config.toml
n_head = 15
head_dim = 32
vocab_size = 2048
activation = "geglu"
norm_eps = 1e-06
rope_fraction = 0.75
qk_norm = true
init = "uniform"
init_std_o = 0.00582
optimizer = "muon_variant"
lr_mult_o = 4.0
lr_head = 0.00573
batch_tokens = [65536, 131072, 196608]
doc_mask = true
Each number is 128 + 24 x the weight over its row's rms, rounded and kept within 0 to 255. Layers, rows and columns count from 0. The size above them is the row's rms in percent of the matrix's.

# layer 3 MLP gate, 1920x320, rms 0.105, rows 350-355, columns 80-159
size [100  96  96  99  99  98]
[[132 115 124 126 149 105 178 138 138 106  99 159 123 133 155 165 125 130 108 142 142 146 147 147 131 131 132 169 107 132 115 129 134 133  91 157 131 109 112  96 116 115 127 160  61 112 124 146 161 164 139 113 158 116 131 101 175 111 130 121 107 135 113 107 143 129 146 106  95 155 118 109 112 109  79 139 177 127  95 155]
 [ 99 175 125 171 129 128 154 137 117 133  90 106 108 138  71 125 120 148 118 142 115 165 115 153 126 144  97 137 142 135 111 123  92 190 113  91  96 104 108 128 138 135 174 125 127 104 159 121 142 101 128  89 145 100 111 108 164 135 110 103 114 122 148 126 142 111 112 124 124 162 144 119 109 181 125 135 104 141 156 111]
 [120 116 104 161 166 106 118 118 141 139  84 146 113 134 101 116 114 128 124 132 116 129 152 126 118 121 128 157 135 119  98 144  96 164 119 128 107 131 117 118 133 111 177 137 168  94 132 111 142 160 111 136 132 135 100 125 138 125 131  77  90 129 163 145 155  87 133 137 103 116 143 106 148  68 122 118 128 129 150 112]
 [102 130 174 110 165 115 157 161 139  52 142 144  98 115 125 102 182 129 124 136 131 108 119 149 171  75 115  97 115 114 117 115 128 107 132 101 112  90 137  51 134 115 140 105 111 119 121 111 126 135 106 151 153 111 100 173 139  92 138 102 144  78  88  90 137 138 148 138  74 142  73 132 161  89 141 152 126 134 108 141]
 [140 145 121 145 154 115 144 109 129  96 102 117 174 118 113 134 106 149 134 172  75 108 123 111 126  97 107  69 122 114 137 143 139 114 111 123 102 136 123 145 135 139 165 120 136 154  76 123 178  64 113  90  98  91  80 121 106 120 187 119  92 138 159 119 123  86 127 153 108 131 121 153 119 136 130 129  51 151 141  99]
 [110 113 107 172 112 143 117 136 135 147  98  98 153 117 132 166 126 114 146 151 105 156 151 100 144 151 132 123  93 128  98 112 133 181 129 112 141 121 112 107 146  84  98 135 173 113 180 160 147 103 129 134 122 103  87 119 136 141 166 117 129 101 159  82 188 174 132 133 150 112 126 146 149 133 107 102  96 121 143 127]]
# layer 3 MLP up, 1920x320, rms 0.112, rows 350-355, columns 80-159
size [ 98  95  92 100  99  97]
[[ 99 132 122 142 105 141 159 148 116 143 123 145 141 151 125 153 156 128 111 145 146 124 153  71 148 121 108 124  99 121 151  77 127  93 125 125 105 136 145 135 160 117 157 122 111 102 141 106 158 176 143 122 102 124 134 108 133 165 123  97 100  98 128 104 119  80 142  88 155 127 146 158 144 113 112 114 145 104  90 141]
 [143 107 113 114  98 136 166 135 132  95  94  95 132 123 134 137 138  97 139  78 118 119  91  74 127 131 185 120 118  71 115 161 106 118  86 146 128 125 132 110 122 157 110 146 121 128 131 118 105 136 142 103 116 152 108 126 145 161 124 147 139 118 138  98 113 106  96 123 136 127 132 144 136 102 141 103 163 126 196 146]
 [ 90 146 143 117 131 105 129 134 152 100 166 127  83 164 161 147 162 121 135 106 183 186 140  88 109 122 108 173 118  92 175 144 124 125  73 141 153 136  98 126 105  86 131  90 138 102 126 168 133 112 112  97 101 129 104 153 148 150 116 108 120 188 152 115 110  72 136 136 148 156 102 145  81 141 135 115 157 175 104  84]
 [129 161 122 176 130 124 146 148 124 111 182 145 129 133 112 148 169 141 132 107 102 140 129 101 135  93 161  86 117 124 168 167 123 131 126 118 112 117 130 141 134 140 149  92 145 144 191 178 165 118 159 105 133 102 108  93 134  80 117 127 178  41 139 151 112 116 101 139 124 125  67 147  86 124 132 156 113 152 122 151]
 [181 135 142 164  84 133 153 133 111 152 123 158 163  86 140 104 148 129 118 121 141 169 115 135 119 160 137 116 162 154 160  89 124 117 143 143 148 135 144 123 126 132 152 136 149  93 152 133 116 109 107 115 124 108 146 113 149  86 126 122 146 115 149 119 104 111 111  95 120 114 100 150 154 133 133  87 156 155 126 151]
 [119 135 113 120 118  94 140 127 102 159 114 102 133 108 135 121 107 136 109 150 148  72 135 136 144 122 117 153 140  96 131 160 103 163 115  77 140 157 106 145 137 107 131 141 115 100 105 144 104 116 118  90  89 124 103 125 180 163 131 132 100 139 122 146 141  93 124 135 143 136  64 160 101 137 115 140 137  74 127 147]]
# layer 3 MLP down (transposed), 1920x320, rms 0.103, rows 350-354, columns 80-159
size [102 100  99  96 103]
[[171 116 128 166 149 152 136 142 127 111 168 139 137 122 113 152 138 153  71 113  89 156 131 125 141 157 110 122 151 196 144 135 121 134 142 147  75 107 131 161 122 103 130 104 142 134  96 100 127 110 116  96 134 125 153 112 124 144 124 135 137 128 127  81 130 143 149 102  65 121  87  53 140  96 156 166 125 163 139 178]
 [ 94 126 131 128 158 120 138 113 114 133 187 143 129 110 130 123 173 137 126 113 151 150 158  94 153  92 158 119 142  74 119 108 112 131 149 125 170 114 132 116 128 143 131 159 149 101 154  96  76 134 121  81 127 106 145 122 137 122 150  99  88 123 167 127  98 111 131 154 120 124  88 111 150  96 124 137 109 120 151 108]
 [132 105 133 125 114 155  80 172 108 145 163 113  75 116 171 106 127 112  99  78 111 124 148 152 150 120 148 162 119 149 120 101 153 172 133 111 111 177 132 116 135 151 131 149 110 178 149 100 109  82 106 183 131 110 177 132 132 110 119  96 132 140 139  86 122  94 130 128 102 150 140 154 125 137 147 177 126 147 115 130]
 [137 139 112 105  48  75 108  80 122 172 119  66 134 138 127 114 108 156 111 138 142 138 170 121 142 153 127 166 152 143 114  98 136 121 116 142 158 155 159 125  97 143 118 167 124 186 151 106 155  92 134 120 142 173 168 157 136  99 101  97  76 119 169  93 147 119 116 152 105 217 122 127 163 138 116 140 136 101 130  90]
 [107 107 164 134 144 139 161 132 164 198 106 128 118 129 154 126 159 119 161 123 152 120 123 130 124 156 100 112 118 174 151 189  97 122 125 109  89 130 144 167 124 113 149 132 139 164 107 160 150 115 113 125 105 129 103 139 136 114 102 135 133 153 153 129 133 131 138 138 164 111 138 136 122 114 141 147 131 162 167 123]]